python train.py --lr=0.00499 --warmup_steps=200 --train_tokens=146900000
Each number is 128 + 32 x the weight over its row's rms, rounded and kept within 0 to 255. Layers, rows and columns count from 0. The size above them is the row's rms in percent of the matrix's.

# layer 6 MLP up, 384x96, rms 0.0754, rows 291-322, columns 0-47
size [102  96 111  98 119 103 103 105  97  90 108  99  93  96  95 102  98 100 103 103  91  93  93 110 103 104  98 105  98 100  96 107]
[[141 104 158 107 149 117 141  94 153 146  82 142 107 145 140 111 135  98 106  94 148  76 111 155 155 109  80 108 118 170 135 159 118 124 138 185  80  98 107 146 115  96 108  65 145  84 120 159]
 [ 76 125 155 119 102 124 120  41 121 117  60 159 136 137 144 210 186  84 138 111 112 153 119 142 152 147 135 116  83 105 104 131 160 149  75 158  97 158 154 148 121 113 135 142 117 172 144 146]
 [133 127  88 151 131 106 104 156  59 106 157 151 115 144 202  80 149 111 184 116  61  90 131 147 117 103  93 146 111  48 143 134  84 124  89 189 147 114 150 159 140 151 191 148 104 145 162 161]
 [100 199 153 153 131 131  82 104 156  64 111 148 105 125 108 123  77 141 158 136 127 121 131 128 139  76 159 154  86 135 113 106  66 155 159  82  90 186 115 111 113  78 154 203 142 100 138 135]
 [ 73  90 124 185 103 139  87 100 191  97 105 132 145 142 127 126 152 141  78 163 100  76 126 129 130  95 144 120  58 118 150  99 107  90 135 140 148 113  79 135 107  86 124 116 170 183 122 175]
 [ 99 131  94 131 175 133  48 128 139 160 146 105  99 145 171 155  98 119 158  67 163 136 124 161 152 146 138 116 135 124  63 127 129  50  94  80  98 165 185 125 172 116 168  67 158 131 139 155]
 [ 66  95  42 159 166 148 109  92 114 137 145 127  84 139  96 181 156 106 175  64 123 122 114  68 142 129 198 171 123 109 131 128 129 120 112 126 134 111 108 123 151  87  71 120 103 140 130 127]
 [140 111 152 136 168 146 126 111 192 101 115 134 119  98 151 162 114 143 167  89 145 144 134 104 136 119 171 130  94 118 122  91 132 151 118 127 113 105 135 112 106 196 145 101 138 128 113  37]
 [143 123  95 150  98 148 105  88 127  77 109 207 112  82 151 125  80 172 165 134  61  74 113 125 171  75 126 125 152 108 104  97 170 150  96 151 129  83 148 156 157 174 121 123 133 143 124 123]
 [ 92 141 132 105 169 158 122 121  85  97 151  71  99 102 139  94  79 130 151 123 174 187 111 183 103 105 165 139 163 204 189 145 176 163 110 127 132 147 122  98 104 132 122 105  77 169  69 144]
 [ 95 185 171 166 177 122 109  81 120 121 209 127 136 136 142 147 119 112 149 149  50 129 119 107 152  64 128 150 130  91 131 161 137 109 129 127 100 111 149 140 129  88 130 151 119 172 142 189]
 [206 143 149 158  99 131  72 147 167  89 121 132 156 115  95  64 166 121  83  93  98 126 151 153  97 112 151 110 155 105 168 141 147 169 152 127  92 120 133  84 136 200 115 113 152 185 130  80]
 [166 118 183 180 125 155 187  90 126 151 130 130 149 116 121 207 107 134  70 148 129 163 134  73 179 108 140 158  70 122 130  89 130 104 132 109 122 139 135 127 145 188 116 111 128  99 175 146]
 [130 144 136 112 183 115 128 138  94 137 133 152 183 129  99 160  92  92 103 114 172 161 143 143 140  71 117 133 142 142  66 139  91 173 106 120 137 188 138 122  68 119 127 158 190 153 179 132]
 [131 109 153 187 138 163 182 136  93 138 124 113 160 146 143 161 140 108  86  62  85 113 100 129 106  90 104 153 116 152 133 111 130 153  84 152 168 174  70 155 117 105 102 108 137  74 169 104]
 [106 146 123 173 146 110 108 110  62 156  98 129  48  91 130 214 158 106 131 168 112 112 153 117 121 101 141 135 129 145  96 186 190 159 132 177 157 120  82  18 119 135  92 130 150 127 123  98]
 [159 106 195 122 133 107  40 155  93 162 175 114  83  72 103 194 104  91 185  89 125 112 153  80 167 116 156 127  56 174  72 125 110 187  72 128 142 164 105 169 145 113 150 115 130 121 164 162]
 [ 59 143 125 157 159 116 144  86 150  91 124 129  83 139 116 171  76 106 107 146 122 138 137 156 169 125 161 129 150 115  60 146  61  72 158  88  85 144 112 172 143 148 100 153 149 121 194 126]
 [126 116 180 125 136 144 125 155 131 124 155 139  96  96 176  88 124 112 147  73 126 130 114  80 156 102  96  76 151 144 134  86  95 106 124 108 121 103 140 143 167  89 156 132 101 108 183 133]
 [169 141  98 130 117  81 118  93 106 151 106 114 101 181 130 103 121  93  90 160  89 174 116 140  96  63 147  67 139 159  93 178  89 134 173 153 118 122  77 178 143 141 165 118 121 137 103 153]
 [124 100  92 117 112 162 105 141 103 120 133 129 118 121 150  89 126 142  97 173  98 187 167 141 143 147 154  70  92  80 120  87 117 162 138 143 131 109 167 178  65 164 147  77 180 107  91 159]
 [115 116 116 106 108 146  91 164 134 131 152 125 158 156  98 133  82 123  99 108 104 115  81  95 144  63 171  83 101 151  68 178 174 121 129  81  37 110 139 129  68 123 130 111 172  91 173  89]
 [125 183 125 112 125 136  77  90 150 145 194  82 137  95  87 123 129 112 149  86 157 136  90 189 155 159 103 131 120 107 144 150 185 124 149  99  92 104 190  91 135 125 114  98 105 157  55 161]
 [121 124 153 195 144 101  94 136  60  40 120 109 116 111 158  79  93 135 123 155 140 131  99 140  80  97 167  95 104 139 157  98 150 152 112 126 132  83 122 180 135 131 201 131 114 124 122 104]
 [ 71 129 172 135 117 122 137  76 148 114 130 109 115 182 119 162 179 155 108  79 150 106 140 108 134 126 111 122 195 150 144 132 124 214 117 154  68  96 100  97  88 116 109 136 174 167 128 162]
 [ 96 131  42 142 133 145 147 128 112 109 154  55 143 123  94 156 156 125 145 109 158 149  95 141 122 126 149 102  92 170  75 108 117 142  90 128 112 123 146  98 120 150 185 139 133 134 155 162]
 [107 139 128 156 165  95 100 162 130 105 139 131 149 146 143  89  84 152 120 121 124 142  85 134 128  99 118 143 103 155 147 138 143 116 167 123 116 175  77  93  74 127  84 150 118  67 115 130]
 [124 139 114 106 119 195 130 106 230 102 150 118 136 145  99 176 104 117 115 120  97 139 130 130 113 144  77 120  71 134 149  96  60 193 150 146 119 160 112 135 107  76  96 103 100 141 145 143]
 [124 118 168  98  98 109  92 185 109 143 161 122 107 111  88 131 173 176 131 139 130 104  95 147 197 132 178  84 137 163 181 138 165 102  95  68  80 131 123 108 178 104 135 197  97 131 114 150]
 [136 128 124 105 163 136 102 116 112 109 111 156 108 132 127 105 110 128 125 144 138 128 140 112 127  81 170  90 135 101  71 141 115 183 115 162 103 103  99  82 149  83  98 150 145 152 166 107]
 [ 99 154 182 114 146 118 161 170  47 150 115  93 122 155 145 112 133 121 183 162 141 106  80 123 111 146 147 139 131 155  93 142 120 149  57 159  76 163  77  94 127 129 178 105 148 149 193 172]
 [118 121 136 116 146 134  93 108 168  69  89 128 165 172 127 116 136 156  53 123 102 165 107 186 169  89 107 162 106 190 113 158 177  79 109 135  97 176 154 146  97 159 132 150 123 100 119 108]]
# layer 6 MLP down (transposed), 384x96, rms 0.0759, rows 291-322, columns 0-47
size [103 111 101  91 116 104  99  97 118  98 107  95  91  96  97 112  96 106  84 103  89  96  92 103  94  99  94 103 103 104  91  99]
[[149 132  83 128 142 102 161 120 123 139 174 124 157  90 139  84 184 106 142 131 144  81  88  68  77 110 157 133 130  73 122 176  91 113  80  72 105 170 176 148 138 141 181 114 110 114 124  95]
 [162 137 128  64 155 141 167 108 102 115 160 138 138 174  67 133 197 130 169 146 154  85 154  73  93 141 213  86  98 132 126 172 137  45  64  61 139 123 134 127 112 118 111  95 157 169 159 123]
 [110 167  91  75 108 160 119 162 172 141 235 126 151  91 106 130 128 137 170 154 134 152  65 152 158 131 205 137 120 107 138 105 146 123 164  96  87 103  99 108 166 122  77  83 140 180 120 143]
 [176 100 104 126 146  75 119 174  79 141 110  93 112 133 185 124 146 121  73 109 128 168 147 115 149 168 178  80 145 160 119 112 122 159 170 150 108 113 136 172 162 208 129 114 146 100 132 133]
 [161 138 135 102 166  75 129 158 100 149 108 115 127  73 139 173  98 143 148 143 142  94 145  83 153 172 183  72  37 171 101 213 124 145 139 131  96 137 134 144 161 130 160 147 126  58 178 118]
 [175 185 108 118 159  73 154 159 148 147 108 133 148 115 113  95  59 116 110  70 143 161 156 102 144 114 128 133 140  73 132  84  87 148  70 142 128  98 110  69 132 127 133 144 169 126  85 134]
 [135 112 165  81  82 125 123 111 130  99 179 151 148 125 133  66 116 160 116 212 108 113 163 183 139 121 129 150 111 150 155 162 111 133  86  99 124 110 122 212  65 144 166 141 174 131 103 135]
 [163 174  80 141  96 106 172 140 137 101  65 106 130 116 109 100 124 160  81 142 122 144 109 111  64  74 187  96 126 147 144 133 165 171  82 171 107 122 130 122 189 185 174 149 127 162 144 124]
 [125 130 204 155 119  92 137 111 129 163 137 125 143 154 103 128  77 124 112 104 191 125 112 102 146 102 130 166 167 136 103  99 110 121 131  90 151  48 107 169 101  84 160 148 117 122  93 170]
 [186 157 143  95 109 159 104 135 116 102 127 101 166 191 125 132 135 139 111 141 142 111 212 103 107 151 114 105  79 125 147 134 104 125 123  69 114  65 144 121 144  80 151 106 113  74 111 150]
 [125 131  89 190 141  90 100 126 126 142 182 117 104 119 151 101 136 144 193 109 184 104 115 106 122 137 119 111 126 147 113 108 113 140 134 164 104 117 164 164 132 120 116  92 165 112  64 144]
 [164  63 123 143 184 134 153 103 124 165 152 125 174 118  94 110 172 100 164  83  91 179 124  85 112 137 124 169 205 133 141  91 136 137 158 147 148 144 131 138 117 161 147 108  64 139  82 102]
 [137 151  43 146 119 120  88 165 154 122 119 173  83 162 145 143 154 167  96 126 130 143  81  99  76 102 139  89 139 204  89 101 133 141 106  33 165 187 151 180 147 147 167  92 100 122 175  93]
 [ 89 125 176 158 139 107 158  82 141 123 117 134 156 136 137 133 172 169 191 174 129 182 178 150 124 205 171 149 119 158 138 116 201 132 143 140 102 146 133 159 107 138 147  91 157 162 143 171]
 [121 128  46 142 150 165 171 141  54 134 121 104 158 174 152  71 183 156 113 176 160 138 134  66 109 119 155  77 109 153  68 102 149  70 131 136 153 143 134  82 103 147 132  71 164  94 105  93]
 [ 40 158  81 132 128 113 102 109  90 153  74 131 123 149 141 152 168 129 152 106 146 171  63 135 183 131  75 136  86 119 164  89 128 130 104 158 152 149 126 127  77 128 177  79  77 144 145 167]
 [138 125 110 142 166  43 142  96 117 104 100 108 112  72 129 159 119  89 161 149 182 161 146 170  99 126 124  82 151 129 104 138  67 138 155 171 130 125 133 163 179  76  82 132  85  99 130 137]
 [188 187  68 113 131 141 104 106 150 113  76 127 126 147 139 108 107 165 141 124 114 165  94 188  99 161 134 103  45 117 155 160 176 177 181 150 174 121 165  97 165 135 139 132 100 119  99 141]
 [132 130 180 185 149 136 148  75 125  96 159 175 118 119  91 181 105 149 167 138 152 155 151  95 144 112 198 117 142 134 186 160 114 170 103 103  69  94 153 102 127 146 127 160 171 158 139 156]
 [ 98 153  97  48 152 131 122 103 150  54 134  79 153 122 131 132 110  35 161 117 132 169  80  34 100 166 122 161 123 165 133  87 160 143 111 124 151 138 133 140 197 182 118 104 174 114 157 101]
 [128 113 122 132 119 132 135  90  65 104 143 116  85 176 105 131 204 136 108 122 106 109 143 109 159 102  81 204 100 232 105 146 131 120  84 118 106 118 191  58 182  89 131 137 127 120 127 133]
 [ 98 171 147 126 121 131  85 172 115 123 148 123 136 162  89 109 138 152 110 143 124 140  93 108 130  95  95 102 113 101 131 168 158 133 166 135  90 134 152 168  69  87 158 105 164 106 185 103]
 [ 74 141 160 189 160 140 124 156 110 174 118  55 122 147 163 170 181 103 143 102 123 170  80 107 151 155 109 105 133 167 116 117 153 137 101 176 134 178 143 159 149  97 140 104  60 159 131 136]
 [111 162 128 119 187  95 178 172  89 106 156  93 113 108 151 139 125  97 135 121  82  77 108  70 105 189  97 170 138 137  49 161 161 138 139 178  83 174 136 122 109 177 187 157 161 137 123 138]
 [202 130 109 100 119 121 107 133 138 120 108 104 105 129 195 140  87 140 155  71  74  90 120 129 120 139 146 144  82 155 197 145  67 161 104 208 139 121  87 149 181 124  98 118 105  88 150 105]
 [110 120 192 137 181 151 150  99 165 160 139 123 141 157 151  99 102 116 101 161 164 134 121 128 122 133 134 137  92  97 130 210  78 130 173 130 138  85 191 164 141 151  90 143 147 127 150  95]
 [125  62 134 101 124  94 156  85 126  60 133 161 144 112  92 126 171 113 148 117 198 136 123 118 117 116 122 119 111 136 133 105  81 170 127 101 152 135 107 105 179 130 122  75 154  70 115 146]
 [127 166 135 126 112  99 142 161 120  76 131  87 154 109 123 135 136 117 123 126 142 107  89 170 166 122  71 108  94 187  66 103 151 117 105 104  78 126 102 121 119 123 145 156 121 193 132 140]
 [110 143 144 140 101 137 147 142 168 110 130 102 151 109 125 118  89 166 138  95 139 127 117 135 126 145  92  86 199 153 147 129  89 171 168  80 123 132 122 193 111 132 159 142  95 119 165 154]
 [142 160 170  94  78 127 188 114 113 173 132 121 122 113 137  59 128 169 109  88  88 113 152 120  65 145 110 124 148 123 130 128 145 113  85 101 145 113 185 155 110 139 135 142 120 168 130 145]
 [ 43  89 120 138 127 112 165 199 160 111 131 129 193 115 138 105 105 142  99 145 113 157 140 126 184 114 116 118 202 125 180 135 178 133 137 100 194  69  52 151 136 143 152 108 136  93 109 103]
 [122 109 152 132 157 119  96 154 127 132 147 106 102 169  85 167 112 139 109 186 176 118 223 144 150  95 152  96  86 166 119 120 160 152 155 118 134  79 178 136 122 116 151 102 121 147 126 140]]